{"activation": "swiglu", "norm_eps": 1e-05, "rope_fraction": 1.0, "bias": "none", "tie_embeddings": true, "init": "normal", "init_std_qkv": 0.0228, "optimizer": "cautious_adamw", "decay_fraction": 0.732, "z_loss": 1e-05, "steps": 4648}
Each number is 128 + 32 x the weight over its row's rms, rounded and kept within 0 to 255. Layers, rows and columns count from 0. Numbers have three digits each. The size before them is the row's rms in percent of the matrix's.

# down: layer 2 MLP down (transposed), 832x320, rms 0.0325, rows 436-464, columns 160-319
# gate: layer 2 MLP gate, 832x320, rms 0.0353, rows 437-464, columns 160-319
# up: layer 2 MLP up, 832x320, rms 0.0348, rows 437-464, columns 160-319
down436 095:118167109149110170078147080135096137133101222097150121142106088135153141158120170162126125144153162141080127167041087112151125119143127169150140084117103123101120103140118155100153119095167083128130035132101103123168097173156140169131158150128144118192122167095132131122153118142128120135150087094111126093138064144187127125081102145137164149088090204128109113155063126109119083190118114113118154128155102106205123185203174087069137107159141095094106167207148111060132062095174133
gate437 113:147157113102134163148155172143110211132152127170098112107138118165127141144140118115120086075181084138111148086176109153138092132108104146147063112134098106062092147070140127133180134168077096094204112167114081152126171119089169155141045149138128099136115116147121080138072103096094094175150189111155179114101127111205153133104118120140130123085137118184128144123113118158112159111128103127083082125114140173108128106155132173115108153140094173076124197120053113139132094158177149
up437 115:117124095116138124208109138093143117158158067081121137083146149138110167127085197091135108150120137185128185155150123141115078173156089102129103121140135117091147136140125124189097183176101103193164105120108080132165098129120166148095135171140125063087121100116097144151070113117119163137129115063098078157056123122138174144158105140146145054105106149089157105080104134197119079146177122080084148076125159148166141116087123097107090104159121168177118151130104162137158101151134126
down437 116:183066104139143071117109159154100047145109105137120172127150144096171152128033082128121129163061156166079164138166161107082131155101143148103108101099118137179144140086129140166021179165141112152101127118134209118137084129141145105095131132107139128101127070106187188134088138149161163084088172130131101096096132121105046150147164160112159120100139119080111179129171107158138105118133143120151138168098154134163135093062144099126122075151177102131147083138148125147136164195117135
gate438 109:142090100102092140105164108188168134172169141102158131136158086085135155106055139171084146123106152131122128084170107103119145146146130168192144106134129182144123070090123122151162110107097113129115195115102162074131106133164158086087158044112143128208142104109111131103093192154121114132057116103089051103150185177088178068148119101149102121117211118157114139112164146138074057071129123128141151067122079130098151122157129077061090063180089098121094133147101152053137168159116178
up438 110:107138127108203133110137071083171169117121116045084113103176084119142112120098192164117100151158144117124151124124143138126098158100128132189141120177157086107120113100076184147081135115112107173078204077190114085127143141121116126101126149101121146167145174081129062130099117160158129140092108092100168164173107133113127080170073138173190172114130167146167150088199114134181158135151150145100172078118135150143166150115098058132108140101116175092144112106077123132074114203134107
down438 112:101115117118139110157099141053124087167132159069117128124164132143120103141169155141115093172143161115141159126122140146079155184083103157115141109184139114112150127130117157118119157118131084133088128118124087097103187136098087107145068195165129130159151153115163057152092127119170119093140084094067120156170100098070087118098055105184141149168128135123130133073158121106147144120094152159139147104143109135158125143148097116128127119051133093121116101134090049148136118117105100
gate439 101:083117143160160111142111162118177143141189126079121052167114107113119139088137218142092083149141145155151134184129160146123134142064166117163109095166155132123101146103104123137117114161127146128149134172111173177151119111166174117072122117142074136131091108141101138150137104174137126163089129124173139141090130108129126106154133143152125111094137069137112202153178126129172186143116091102095063120128128111080161085146105104057134194149177148173123119137189170113136092103148149
up439 099:155072121172150141091127092144126148140192206179109097103131156156167136130206142152171120057064162119126154162132060131122094079107090140106152170142120102090071121128117133100139119120103107033137083185145103160138115085109125178114140123157161152066080126185051082109116126068104120128096050117101143142134169120150134094076131112234103113138141119149124183151132141093146103098140134115111137123122118165140158185192088105122119191126115143205102159121116139103127110095145122
down439 102:100119190150123146209098149128129131146086116101123114133156089125119124120129113054095089151145105121113142087120181117131156118037175077096065076106086128155165111136087157157153146118142194175146172124084182145125122144185144055137099159086107115187131165067133213085111140122164201128069206181144071116121111117090107117164152165075088126139170122102111152069161084159161179146109126080107140176107177142091163069122117159136093105172124081149153088116127142123128137086127114
gate440 100:146136086154142122142118177143129234139134154146137123044136172128144134086108142168142131063176136156159142071137127132126101134168159115088072147165139101115163110085096102150120063032071181114153117182082128133165120153159179103137108102125173094139186150140162125097140111094126127130115098160170141121176132069091119155173139125171108121092114091146062073146091088094134147175157160094111110046132141098132153138116125187098077111134108111113110120131178163128152114117159166
up440 096:165128152146147134140092184160142182085133181142133117120145125129110086129145110151099165108083112094147165147097101166197151120123116147138148114147147161168115197176117133127115123212101154120109203207137177134167102160175160045083091118054180133099190117119117178130094126207092150067181155180086138119094176208067114087140110090100124120108137141092150165134132098142089136169171114075105128145168130070138100109154107151139128110152164113097092155082163159096117112175136133
down440 102:106141125153130112164134087174106149134134153156174117061076141134096083129135105129140159112158111122169158154164175140138132139125111146091194061156109108185141204120166108107110154115200159107127142180164175131201091109085139098109100116148094157109165136094163174167101097148086167092140104139110161113125171156169089125124127172176114137086160160112168139151163082145172126124135084127154097097118202103147148138142143171080071153147159089128168189143101139109122143135053123
gate441 110:098185111186169080127125133169112118142132165117160077096172159160087141153189191117110085112135122157146139088125106109134165084175150161143108130154190118164088096130145120108125160112082147153134145165119121111153094141129149131147060151140086092119138110135166099128145142196061142166141215120087103124169143118089151109157133070143110162165111068130123160121187112116163128095093109112138048159126139133088129121197098106158074125142122221076169122127091104199157059128087140
up441 095:122181090172105076153126109143139116097131143102142100113152093145119174129137135073155115132079140111145198091082124081115161138183105157132058140118112071161090055148131071130203131145074089136148124168135183131137097157128117167144180142179076151112080164143133074137120147192109100095138212168079146171111145116089122126143144026174143129164121097115056095175158092142165157064128149157148073133118109126076120149112173060149159117142126184120130089136170127102132119100143137
down441 091:172051134158140189092153153159156120213132166119144096155131175102110105120083105171091184079154129140132071145168085129095113093080115084151139102140122131112132165124137181136102131109134107156120125099064098137110121141148104101109051125108147084118147177083120113164140157112111144151116096123136111080119106159121185078125128214072129132155178077154153190120110142097138077193118140104149075117131149164151082117210059164134072077134092059119118143112119115169130132134133084
gate442 099:099110176132168145148143113153106183115126122077145168102111128078128116132137150095173130130079120137078144132189110105081129059098073116105147088098142136080045102092109145133134114134106150119159129106166114158087099116091170186067093105177158117128087135145119171152158126135184114124129101040140046107130117132126112136108150107107155152102113104118091145170121134094135101127119217144181119130154123116120066112149040092084092133022100103161078139055075166139103097124181099
up442 095:136169096134107165063138120122125123172108184177121128129169126134111111073146143091140161063128130128146183158166076136082139137120093115104097148103099085177088091135154113126077128097147087151083061115145093097153132172097126158168159113091135168127086161063142199082163148110155135117189133133169099124071126153108085117113121109168130099192146079151149127144210131105145051180115173097132085069129143184117114212140093151145040180097139156139124102125122104178063117146109098
down442 096:122114110089137108128049142132083129108113102121083147159147130092101115126145104185105160141128115225110118178090155151073120098154176112151099073080146118065108142156128102063089093111098124151170162094110128166051176097144150110102116157124165155147142104166096083203112124127146063106135044130059131126151081143142148144122100175127117142168093135103128123094123146170127120103146118100126138122149162139169078104159153158141193107071119068109094165150103158128174140126096143
gate443 107:079108123167179089153101137150147101159064129113146085103091081054083125119089171099131093149157108141070131163096111126104067132116149147186107115118140123123127168098086056116107194153111176154159094102157168194187137162090129150079099145125124100122094103119185119091060134126152156111125106112124084176077146161145093107150143139083166176076121114106122121155159166142127191123119086098129103112139121080107157148110140060164173087121154121162110122132128188093095150101109143
up443 102:133106100088103131130131138124080138130133130117132133183111133207061085109114111139153124129162138121128097102144093181145180146176127129151042144172137151150141159155162087170111145132083146106123101150155186157161158095172119094090125071098144121092112088110128033102148150146137058207108117111072172121119137148134103123147136125194141134138159073161150185217152121125110135116115087113143071130175111107153119149115172129137161164103143091148102037088165157154159162120109122
down443 103:114082100107172155191073165120132119170136130110101068055111097092149165178117144106122099140127144142100161104153140131100072106083130164139087144119102108152175154113078111075128140201163152160179087116122090177154124160171084107114058143160120125128129174149144113113071106180103171062131019167128103149076123159124161077078216232042085161061093161127126111126133151159100161124085137160105122128150113096095152100173116089118124099126114182159092169124141148137150127141103116
gate444 105:154128174156086074094163151125172118164126113130163098107107102080091071087126052153099138107183169178099110182112094108142184128113108112145125102136127134105124157157201091106095135120089171154130206108116069105191141098178145137148148094118154123066155142128169119087124132113164098092081114119077108164140168143118152195113151126117142042143163117114082092138154119079133152136106158211101144173151103131215144127137147090131111140103100119111131089147135135114147132138124155
up444 109:115155161183119148099119148179098108113129109117108094132146130185121129144131112126170131111156131076147074090128200081220142094059128136079150117100103097174099093189093079139155165112143140121122125147171178161049192135126152111151087077159113143124098101148179155086105116120162056174172112148111119165091067137131068096105113104112185104146171074160093090171086080186116143084123101151147099078163168143096075138096133137133121178099135119123093107132144107137120125088095113
down444 108:092180146203165125107155167146188095186134118158102096087077098110085122057148141144110099179171069100128117107176139124147104129101123170123153049122095149147106161143127086118114091107100099155096147131162155134076128087069172133144087145134103127103114154136144173130129120144156099134155148101086124071135160112083125200080128094128145040139173094121139125101105125196159138115089156187133176087119151073096097063111142106194122090085138162135134129175160122145127141108100111
gate445 108:132116085077083096113115109054099117160067184134117146156152151112182058138177129122147107124121124123138169165145127089101141106129137098116130111104136105112134121146187145167148119156092161123152120196090169081093066095131150084130150109218106092169088064111119130064116111148148132144124108133116124121164146098109100148124157119077162048101122168149107070177150098125151110108121125126123120146075157121107198156150141095103118133079143122162080104103111116147152132116116148
up445 111:135166101143127158147162182152133163115147198158117117106160126114126152129129171155113148118119119124165204160225092130124115130176142127161074113066168124105184161069119104144099157141125091105076130089071119089108165123162150097131130165122128147154119158070045172119130156130092171179150128122176131116115102112135158128102131130148137160111089115097102138121092175119072123108127094135080121135110078122168150115145081117151101094142118137168139147150073100168161100155104146
down445 112:147115167097096178095133168102161136163061144143065169079143128124100108117146118150105131110142122127166131153214116214150142150125147102164121150109187090122175149121126101123045137124166157181134210118077093070085170089136142157137145076122148129148114112106096160138138163084124133174105089161086074109121076173043086096145091094082149118113119113144099118133127141066109164109103121131078126142130127109152125148124070083089151145126134103186141101163095140186196136110056149
gate446 103:105102150140135087114137128165138141177171049145120043092180106090120072129073082121096096181172113154141076091108135190179109137076079139101097123117138184142088102138096109130114129181159167074064164146157086112084155108178168157119132116107101168112140186098101173129180111143100148106134123085014119159136171123096171142158107128135126145145088132126117127101092141108096129133187133135149154109080134052120153119127108085135158108133104146174114128094174113123116136136171082
up446 098:128139159127129160074124096104155093118121120127143119124145113089110139099074143124053132128084111101093128111073069080128147197121141087153126124101108156141131158207101206149138123132136130137166083129169134149157154160096090141173119143101128130159176133121142134101149147105129135142133151110175098175127115164109110103114134109130152092148130127161098130096133183179123125133145084176135091113144131135172201050097060163149099077109168133095111086098105117162138159143191161
down446 100:155159093099070176177114120108098084109131171144114197154102093158150170104179155125206092093152139143124175099162175145059126036175186155130192153196142106118135098103148135139101120091110103130144139148051137121177129110084155127111117093179153147137138113112113111148099133147122114117092109112127167092107163124180144171117088194097141159120159113119095099181154105164133148180085136092103142108136115207141125137171152144138142160123140088104176180146150195128129150102063094
gate447 107:124123133085101133073148120122154104094104089082126101155096142153055144129081097143144092144155125095099167152203131094155095136118077128179152113118107132156168111160094186188164124086145119120162158165112133129083094130109144136132149074105131114090110109055082118155135171084119135113154118133105095143066158115155139148096177141097142108114169123137121133101119150130160184125092122138151185076196122078123138144078177119087133080071137106134094150063172101179101128093142130
up447 110:152160138186165126111124117182164153100154104109062147133080133158127178080126120116084155124130086086073083140158094172190111129124122203113206161195088088126148122119083133117112162149087183079152135135070172194196125134064083144121113096129102114133122166140139136132150131171169136105169135157103104104096134156175125113131091121120147133095150113099194180131154137158106120125139067114083140096159145115158100121121100094143168119147123173105160097159126185129138145125151150
down447 110:152058152107118107106144139071095111118077090120121072088105116184084137111068146090121086153115103194106164167169119075123062123138095101152169094183161125095125135171136151146179115171084102147099070167111109153123119162125182146142120116099077115114127178081130157155118078139127183095138133121135091125117121132090147148074127117121224157111171132081144152153131145067142118159144118087130148084178151083131130107146074148155144081039114090133127111090138103195095104095114143
gate448 091:151108110200157190103105158107127170090136149119116083146156146158101102137168120109106126090141108179160082193108127102183138040084174115135160161129118123143126141168148199215127106179157159144156127137153154138101108102099104156113115157122159206166173092161141155151150091109172103166159070110119128162196119145114132093122159113092181099196099098184108097165132129146132109152140124150175099119136210109142090115166149092121070150110061147154163135189139148148155146080142157
up448 093:158108086143077115128093155155130122035141195182082183140187173114113116160142159136162138121154109151143157138093168120152110151174131118121131109180165123076101117122121084175165136133069177149144122070129180148116110101149142080065117145162161137066077021191081111125145126136104077128125121107091075116095188117107097109161239145135167086128134142108152141136126118123116156102156100118054141140125141130142098124169125101093125050136127125109098085126132096112141109056120134
down448 095:109154133143179138108123126093133121182102097060136143173049111132170110130136140180138098128121132069088123140142112084080113120092135114126199106074118119114169147137144195124123112108088175146110133087099140145157129095145111164177140166087138126144174189086161102137097172093165130139111100146120184159151120169103135101125093078089155172159127124162097094132091122139140123119170187135205096169142130058100138132128090113092133177146066127117136159144160063121061179141188123
gate449 086:114097153175184175174124146158103214135176097132126088086123156155127096140163093085161137088150209146148164114100086164165102142124163180140155082142152128188072098103113150127120187096157146102054097145157188154092130086126129119107080155113157124110137133097111108102144083161103121078180096089145142108102083133096140138171114153121138139113126141124016119075043147119145174113152096099124131094170109176091134111116155124177172147198120150043094105195097110105181102140138155
up449 090:116103166116063188128141177140147121095129119145115112137150172132086112155177136104161168164131194160086162154140093107143063110180042145117094142147082132144073131115184120136229110124186143189158108123146138105159137111137120109158093106142164151087105060183070122124114088129143161083094122168158154078116093139163134145180101091053189147112104114081105154046135109085074115136170055139129161065085090157103151045144149080081105111103161176136091129112066117070152153101187139
down449 092:124165120196186067159182118140120177122131104147116128103135098135108110124120120165102104084147135134130174116064130196166192123090191127159145076107122137112101109103094131104079157100144088105051116142092125175100151082141167119093155202106160124147151211131191107139136130131129050143169128082136108135114176105071177129122147164149137121127111129179081111168096111123185138145060163093159087099171098156104111172125128163194178137141096154096114145167120092194107112114087162
gate450 097:144128110141156114165137143128158182148061205201097147188158138182070108142099119111142167135119122152092125141151140108160106105130117166121137112139133103129127165126165155118112094200139141123104120179110093175153097114183163097113105199191207149128129118133220137160151149150172086141106186189098090124185157171079100143121126130104139109100166081107171204127083092094074124116184088109122140098104108168124140117119162137074128125148101153201101177144071090159121124152179139
up450 095:084120110129117065161123115110146113132178085131179168136078123129156148105099163160162145142193101119074169069170098161055138136034133103173138139154121100124104153119146120143138165061151151108144161204160115165068127195075110062101125070132077114158114073125099109114096144166145167063125105115122142134062117145158180140124100100087164106096176193121129091147165145130159112129107163117154084130142156147156067136105100125117150126089139112114157044163165178133156156113101145
down450 098:134141103123128129177128162133173170181148157204186131176089155138175163143057142114166151106144129142061174125160059106089090113126107132184118140156120105150054166138141122143121091113156111105135134189118111150080129152142082065095128157128131119148137099200137130115103169181179101083136198173105124103105123159130149098104124136042154091093123114107136159172152135072143114142149146129179056153093109183156128124081174090080178097163073112169137104133114147164091131116168128
gate451 096:125165137207140098193170156133136129167172098159100137158109189121126141166121095161187108167122114093136073096118092156107115105072141135160110122120147089087124092117161090166058136102124155131126111128099132184126137107143143064155159145144118171107144134117131129148147112090118099160066076129102082146199169135147154120098118071148092126129148111171097156176085122090128088177111100195143107143121190054099117111106189124109052108128149190135105122137156123183045118158089160
up451 094:181106083097101161086153117114139156054080150110102124118148097131179088120095140149117140066097106127087151163105111094121095077091117154148134150191080143123110144154148079057196141115143147099153149126137098107133083137100120133089149128067084126160089123104103130110067154154114152127134137130117166141058114185151109087119135139161167148110164127114160148104187146109123139125106107075056179125075072132139129147123098121121163131126116110138105131091067148123123178137134159
down451 098:108123118138122076141188112121092144144188056127129132213111167133109117147167148181201112134068109128099026055137112143154107085072176084112107142145120110115109155156162049080084148063168156095143125147134139149161103116109141046148159171138123154130145121154117134155120098097105126103116090109129087173149156102179161128129108048206067192086098101182153181144130091081169110153085104165109102155141182062116113122151185120125104071156116117156130073117126120146083105149136202
gate452 096:152122134128160114157102157180139097156126120143160154093195153084160115138081202108203110164133069118097146139140161130128105125191136108150138132124156115146157128070118171178156170142108155164146069128154119130119148120159149067098112089074096114117050167117175151165097180179114100074168201128152081151110148080100127151135149145173170121110151140081158153133083143112139144014151090090109102121118110150108120093151126142151158100090123113111114156156133118129102155127098091
up452 092:122124161197163134122128190136097138161129139130113162074047123079179201130132154108147163183134105110147108172118120086139168145114197142129127172101149083141147083117095035142137158156089114151095121072097066122128205164132153092125138137180131131127130171141181149152127138149149117140115126125123133135133093105153118176180074117095128107078160105103069126172081075164130129102087187113038145137105147102085114126096111158111099162118088141102169133188082095112089131125137130
down452 092:103171104085067120155139015119132097138110082141049130143182149107102080098133147131123126105091141121117139137082188167111130141144095135123100119165120142103078183127168146110137093153140059165110145162169145161122122086044109181075084088108121178129085072136105104095138131130154094105142138105088103149113138093149115127108146076205146119133118117193188128100138153126140127152138048101167097081109102144126110113154147153155182103103096092137085104111145130144197175160116114
gate453 099:120116144080136156143123134123096122086126186168134084150162141199085117141103127146177112126091113112065208100134123129137118133183128125149116131127136138128128164110126182113130073117125113075133138206163192121067106147138149048089114096136154102119076127153066197117126154166114092171140192149130090103112153114149202078096176117173127136130097111155146120077111140160124136132157098076072109135109079153117164111122128088113123129143073108104063145128066153138154098173115164
up453 106:100167135084158159058190107131085197140096117187138107093132102125150160082135143130054155044138147130144129128080073145140132059150106165075136160166155150141097140128119104105146198099113130128121104141089145140122167107111138123172083130116140120157190139117156081162109141135092167133160117163096073171132185151152148116148125086199124133074149110160097086082132175118108089138109127140166162084104171102142139126102123145162136122149183139113160076141118094153179130102127146
down453 104:124074107163127120124093099123142171071163160190104105143133096227090109101103124142171089128124133127093145106114204170174087122153104119149124136156077126094093192079139148113153091160143074125106098158131179125094092125101128105059115105111141137090129127185074171139135135170153149156076148161121037121089148084130185085147179101154149116078109160126149120093073147125150146091125098109107106111147118150130086116111145113111109114113116054098087137165099112112172106139133190
gate454 090:144097088130138113148113138156127170086053127105117178146101090118127172150095160182104066114086183092175137098142146156153064077158075131161116128173181170103101156161089131135154148113124127172100108179166083123137066087116123108162100079093116119110106080160176106172135125172109140075123157111105138189150131103142156132083183131093136089109123100127106174101132141073157159157094131158131147184145093123175071139142101057060094119153118135100122171045134088097149080120060124
up454 094:116124140124027103140073186104058085207159210156122093085142111114119113148136084088138123076084090075167130179122098164100138146121117113133142138096144073142167123127062180157084099134142120174096135113137170136118135130101152085127176109104167171147178153131081066113139152102146138134185135067148085111192127145123107216078155107116086103153094141110137110072142131160123161070182109133087123118125190132173080116151063138151090191161105111143140103179127103132128144140109133
down454 095:074138155097168163109165141141129127118159089081115149162114142142140100106126143073109213171149087142080114168087139103125180198128184125147140133137073159148138062137196109117125184145114163116185130113064115143160172190168152133132160158106137135138123142130091218081119152143140102150138123175130113060080089138131143080179050124149094213111150112157152146159106181162084125158122150103166130091133129160099171132126154152151173110114117064107112135141148182123124142106189095
gate455 101:110154067157090104155150124159137157166133114112165100170159142136108140173079157106164110088101120141140139094101142120180140174153092095141093111076155134140173105103146106073088109093144166106094060128154137083147102038192145081112150106156150140138134114096089143119103185162095127123121098114158125147106126064105186123135128074117145135170097119101105134123187100091189114104127123088116127134092153090148156170071101085120081162132079163189114106146046106089122142136147116
up455 105:138205189105148110152163130097087119084126173208122136078081174099098191153152122136102110086147130099132098126156139104149151143144172157074157089144160079085113104102113103125178105093155095138136172147130123134149177155124116132192152160149160171194124182109065077132129118175137135094098165075162132059209160154146149117121090102097107100161112143082103168131158143168119144141131167086079065141157144121137160116126079136146160136172107126095181165140107142121131081082138136
down455 105:131107188106142176146110150077109137103139129157107156091109114122155096052189067144124139141125151082087178166150101135123126100088186155133156145161125116068107139111100181189171113162071092192119208109116109148108142187109146132134118158116102131132112095130106143141158083092154118152091182145102109100108113166123105167082131133141117128133198126170135137107071153123054144130150092184163141133151137155093174111140152147129203095127181098069108140085171166148157112146136160
gate456 103:152173128170150108186117124128170135085119089125138113103105145138161091123138117081142144105121125188119086070131160199172115128127113132062135080091089119109164104106132105082149171143160174096132130151145145140092166103138139102186133175163136101093135156064173141118075076137129119139107117147115124146137125129120157116122093147111135068152134158158115150095091101122164134119162069193146090164133162101159162142110114120171076119115180166206171167162126084105064113065110099
up456 100:116066168169115092146091107114089123129104085171162207114138080144157123163123147173087117112162132107115113092111128138137163192080161141171155171127171105130141173170076145167098146118112102104089122142125128158145172086091109124126180112151118148090171118169173141038144106175163111127143122141140149174143162095196074161178120098119057145139151148117081089103128131163110134115086197129102115119186100149147087115165149153106132130129101173108152094113116122124126155143106142
down456 100:148146152080111168108155172133129124108120109103134144132112126078088137062109093149101133136108114137111147106120107144078146074148127145104091123115131143113111088112103090130176119139176110170144164098070145144173137127166139136090091112138189131159105167132131159160130130075157192109119102156147148115138115131150124036121125084082093116154110149105166100129130145115144177132088141113125101146098166161078082138151099142070162153113156172163109117103186152124090160159096116
gate457 097:073140095127166118155082125121111150145120147144156083178062201058110119101115103130112155201132123157148143184151154093108165138137159102120084034102137153125167151111117102161126175136157130142116134161137117045087163099091167136159108185050146149157102160144119165162131129127124148104156124081158107120090089078148139152049142153126164132156087136114062127118138131157132175090131084169090093110158117078146116105158124126108135073120169130136120169177109128108116137136153146
up457 097:161052126157158142086118168147141063139167170148138088120116138112131156135124148125133110116079152129171104152143126089156207125132081134197117141169139145167152128136110172116143110109129081109140114123145160143130159118160115078149175076128163131134136140097077114163142073111096148191073143146109174125116130123154158063157096107092059165105125197122112130139151193153156131102151154147148100143114052114119143118086121133157086133080144108120087126102131129103130102135124149
down457 098:116093112088092154152155095129095192089106065063124170069205078162146081133134112102158128115094132146111136098083095164118092112110149130144102108095154138114076125148117156139107151154090137129162137109130168094121087193117075155065098112155132057106173106153163101084095167160171088078165091097084069159169154150131130143128110185154121093149121087103182096104121084112101099145128099085099163096120146142120143130205172091112179187166074141133155128121122122143142115135134098
gate458 094:121101118092111143047183098127162049118116095100155200168056063095149186154084082126160096172125119106154165120132135135150191163107134126225169179102093143152137140143149155161063127153084154138122180115143142154173098103133147110075150103148094091108120101176117155178169068115139100105125122139091087136139118155080124109101111122093121135129126125138119125075099098146140108119093103155126119141166111105149102148088136122061137180169090100096130130109164114097160154070149148
up458 094:156111131076114077100092109131130098128180039106137123082091115144128069111151098125133087137171133179107122135121182135113166106149078103125148092086124161099072195184137133109121095084102110108130204115161108112128134129078130082114098041067148042081142167137186167091125120117134138150137144109201107147151170164141117119067126125144093164136140161160105151104143153155147112186133189171149130163158116092107128213123099089150076154163170148082116168093134075084127127100203130
down458 095:085129133145143135170206122125087059148107202098083119175120126064139053133079152148142119159115077085116170086072157125193070085114142158110165160169086116128171121107139128164146163141167126191108135085117141133154134107177091167145177187150109116132213130132102133098162122069130071120139137113084114152174133135067132118125135126127118098079134084130155105070103164182132060101152151127162155076113094050117103152115113127131153111037107145109126072137129146135155083121082081
gate459 096:130124178116136131091108136128087079130083128088133177100114115105102096089106168110160121166173153113122126113095163088116077113185123184163096113038110086104135093087101120151129166110152161187125127033225127066136146126161113144156125134074120114132136111101170062109180083134105110167140126095106138110158127149078133119105092100126160187170093118143153179130184145154148128146086056190143107126109089111132154112084095147154128163160130110126129176167118129062099088104164133
up459 096:113151116081102140161145154079128155186180149083161124062160168139115190087092077070059114170212118071111133152116078062108154154096131082111154127147144176140077158099108152151112109131133160179118081151103183110162103150128113084078130155152153157106124128141064130120116160149155108103156127120127121142078118131142010154145187159137102115095161145109139113099114105133137105132106146108124167150131138120127114186145153151133179128079126132131129100164156129154151094158148138
down459 100:155129123161110136095132084163126113108119098155093101184089088125145113126171173219206120142056180174130052118096122188119122092187090164163114115108136090094152104162156067131129177139155115099154162107149086147107165098108149162180111119110087128150116121137158140182137100134120170150094136143160088127125177129087197075108097006114099150152099116141138150135121143148110131138115120171139098090114110103112147091114078105135102141178119109177117163075107135120132165123093088
gate460 103:084176116118149116119110111124153156094146105179106055108107169093120178132162072090153081077118117127135120097123171100104163112166136135081123096138129117153104147098129165103104129131107112104062119115127178141080159191122156174127068188116038123072045100133140093175102150163077093130137145121096139118124140118122135175151167076196156112120146103174146094124164128122161137063143128121175121115157086150146147122156154136156139125172159157129098205145138112094112104079109132
up460 101:131179077106145153105149115154210110119107122189147083119108122132168181161110153130133141176171119117132144206146113075131126127105135174113115139137116104158147103095113136086115107105109163132116115142103112110123106091143167072098153071155074126140096140120147130137084132151113123095094121128138085058050173093141173147127148101136115137145158117124089121134191145109146100101126101149076113094117109138149130074108117114106143142134120117129139152177160087144158159134172186
down460 100:122112141156128113135115099101082143090081145116085156091083149119106134136140060123184111099091133183150140069090189101106158117165115146095199124120157143120101156082133181179134141115153117101077109095173167115145175157124084191154072193098121125112106161134145076138132137135132098155137160139129152162143133163120087126164158137215178126154151126144172119117114129111129149096138134128147131088154099088093165153147140129162111114085110115105128138112104106149090095137102075
gate461 096:117099177116128078179084127156118114123199140046158132125120157086179088147177134105132143147145155141148122151117134123112155161169100077104122126135153180106098132178115131127059128122114093165125096097143067084070109137117123166163177076118089163146139137111151174191162065116093108124110100124111139136163093069082133137121081137095129152169085069065132136128163129113122139165053113184139084196172112074170218165115150099133172101121095114165145172088152203104104087167086104
up461 097:191136108139115114101120178140128143183156149093099104175109132185078145128133051115123122155126138094135127139132100074182147191043093117150132104136103082161130117135098131187110172124151138083105177111154174162153233114145135083122096153092129132154149135150141096137114152147117134039084122081170157123179103132090162165075108147147121152088130216122070113194117149057153145099163161118109184164153155088165139134123108136080135138139139127161119166136106158152064127082158151
down461 098:076101120143143143129116120157147128066104094184138156105115114094205100151147199129121125116133096129106130112119151196117125081181183129116092122165159146115100163119160122050165091132099122168083091138119074101110058156151109199139126124162141134117064115108117118098096125126149115198149107211114132137093139157143119091194138114135116104147155070119176170064110159195078110171124149137166118130112115219095072108128158134162096116108150099089115114155144066097204145124085119
gate462 113:113141147132169135133152187096125101141157131092157053100086125102164128079150164097157112193107126118119122119159066155113180077159134178147115170117104160085165158105098127119208122114126130079153124096109097113093104158110181120138106153115149092091088112086114135109106128155134139180110145169131152173100104100155123178180156140181137103095171127177094116113136118170135173118142146149095091133127089116093146164125193124158202155145122172125084092154128110142082125053097133
up462 105:091137162150139107051116110077053187144140178147105147098173141138140149128164115088195102118069110147148098127124133156156152037113112182124107149113037118131132102171102129138139110124125130112103106137074166075171182095109130144127124135147110147139121153125134138088187131113145177187133122200143101105164152123118119105160084132060070125134085160146119164092128167145136151080147103069121134114109093157085165132154123161134156164081199138174095163083131090143140150110139125
down462 108:067107089100128184175166088113171106085145172112145107110110077158132075163116139128172172125104147112135170088145163163127169128098172119140110094144209121142122108227145098130112143162118117122121102118183118136126105121170117057125156116098113145131147095164148134153126106197103112099160070140093130135124133088156087151099188120190200113135137104145199096174163084146121139098099159154119102171123135113131097082137105117142098084163132107087094117094141156130125121187165125
gate463 100:121178091149212081113114141119128099203139137146081123132095177096085155140155114102132176146156151098156121122124201107134091124142086141114124061099053118121118141078163110157088183124148129186153077126079121086117159130093124151112135213159119143209089135140092144122181122129132137169179101122130162060088106088205144117059128129114120174097094140143110095142093107104115143086100081127111120134125112144135100119193128069129139103092087122133100148152141114051130085155168136
up463 100:179183134167132088103153074148153130096132144128114067177181109167143112114062126134158107124134116120165169144126125178135144059143153115112130195095150184123085143147102098089117113109146120128129111127135128088120147132126135192091139131163073093116107124121104082239186099069193080135127077113145116118153131155130107143104144122154153131148150114120100021140151085110152106072142105142155168155105123141137060141132142126147085123114155124144141151115138099113090136131124147
down463 103:100134158091163122132058134139068118174077157151111174123080165064133160152168150083101133185133080096081098135124153088115127117088086117155119089180086078148144084114196119144072158212135145153087060129124106174124151127142113071141099175106084132120133129138168151114156140104100122125150159166118128087111101102150183103117092118100095212117082093123161193177102153127112117129073112173076089119161139150141143112158151074153181197116105101156143135135120118138149120148159039
gate464 095:167152194087117087126138182159109113158163100153088098153110134172087083190201062104149079108116111066126126108126100150132123164149096138155162142142119147075153134163136114063085076238121132138124233106117122122116097159130106202105069052139109087109084111137170153146169112124129104172144152116079178133129147141183173128117144124127092109109144125134163190160149086115119168146091134104079145119115080200110052176124148107119098088125080118137108098132143100104231138047112122
up464 099:105131104165129120119133075147121131150118097084172145131166134110133087116150167130093105112181148188128168139176056156115161110113124151164124046083138130160058175110135126161217148083123174087100149141087155139117113158110161096118161138124099113123138113122170123148139105138098204207170142164132136090091132094092123098163127118173146192136116162188120117158138108141163143148147105063160161153126117082106133134181075037155151096156130171141097097111143102170077118144075128
down464 094:144212186068142074138161134135046119107093087168139154154114153191126106122161124119174090055109127145089089135135162109120149184090088118144153115105141079109128094108136102110082094193115113097127226146142114111131042104200172196073114090163126151112100159097170185112156111026146100122115157078104110149147119131170158104097102129083108087090099108143082163179190151130119190148129149132117113118206131143124063121113143070115144084128079132142152131142087083117146163073135130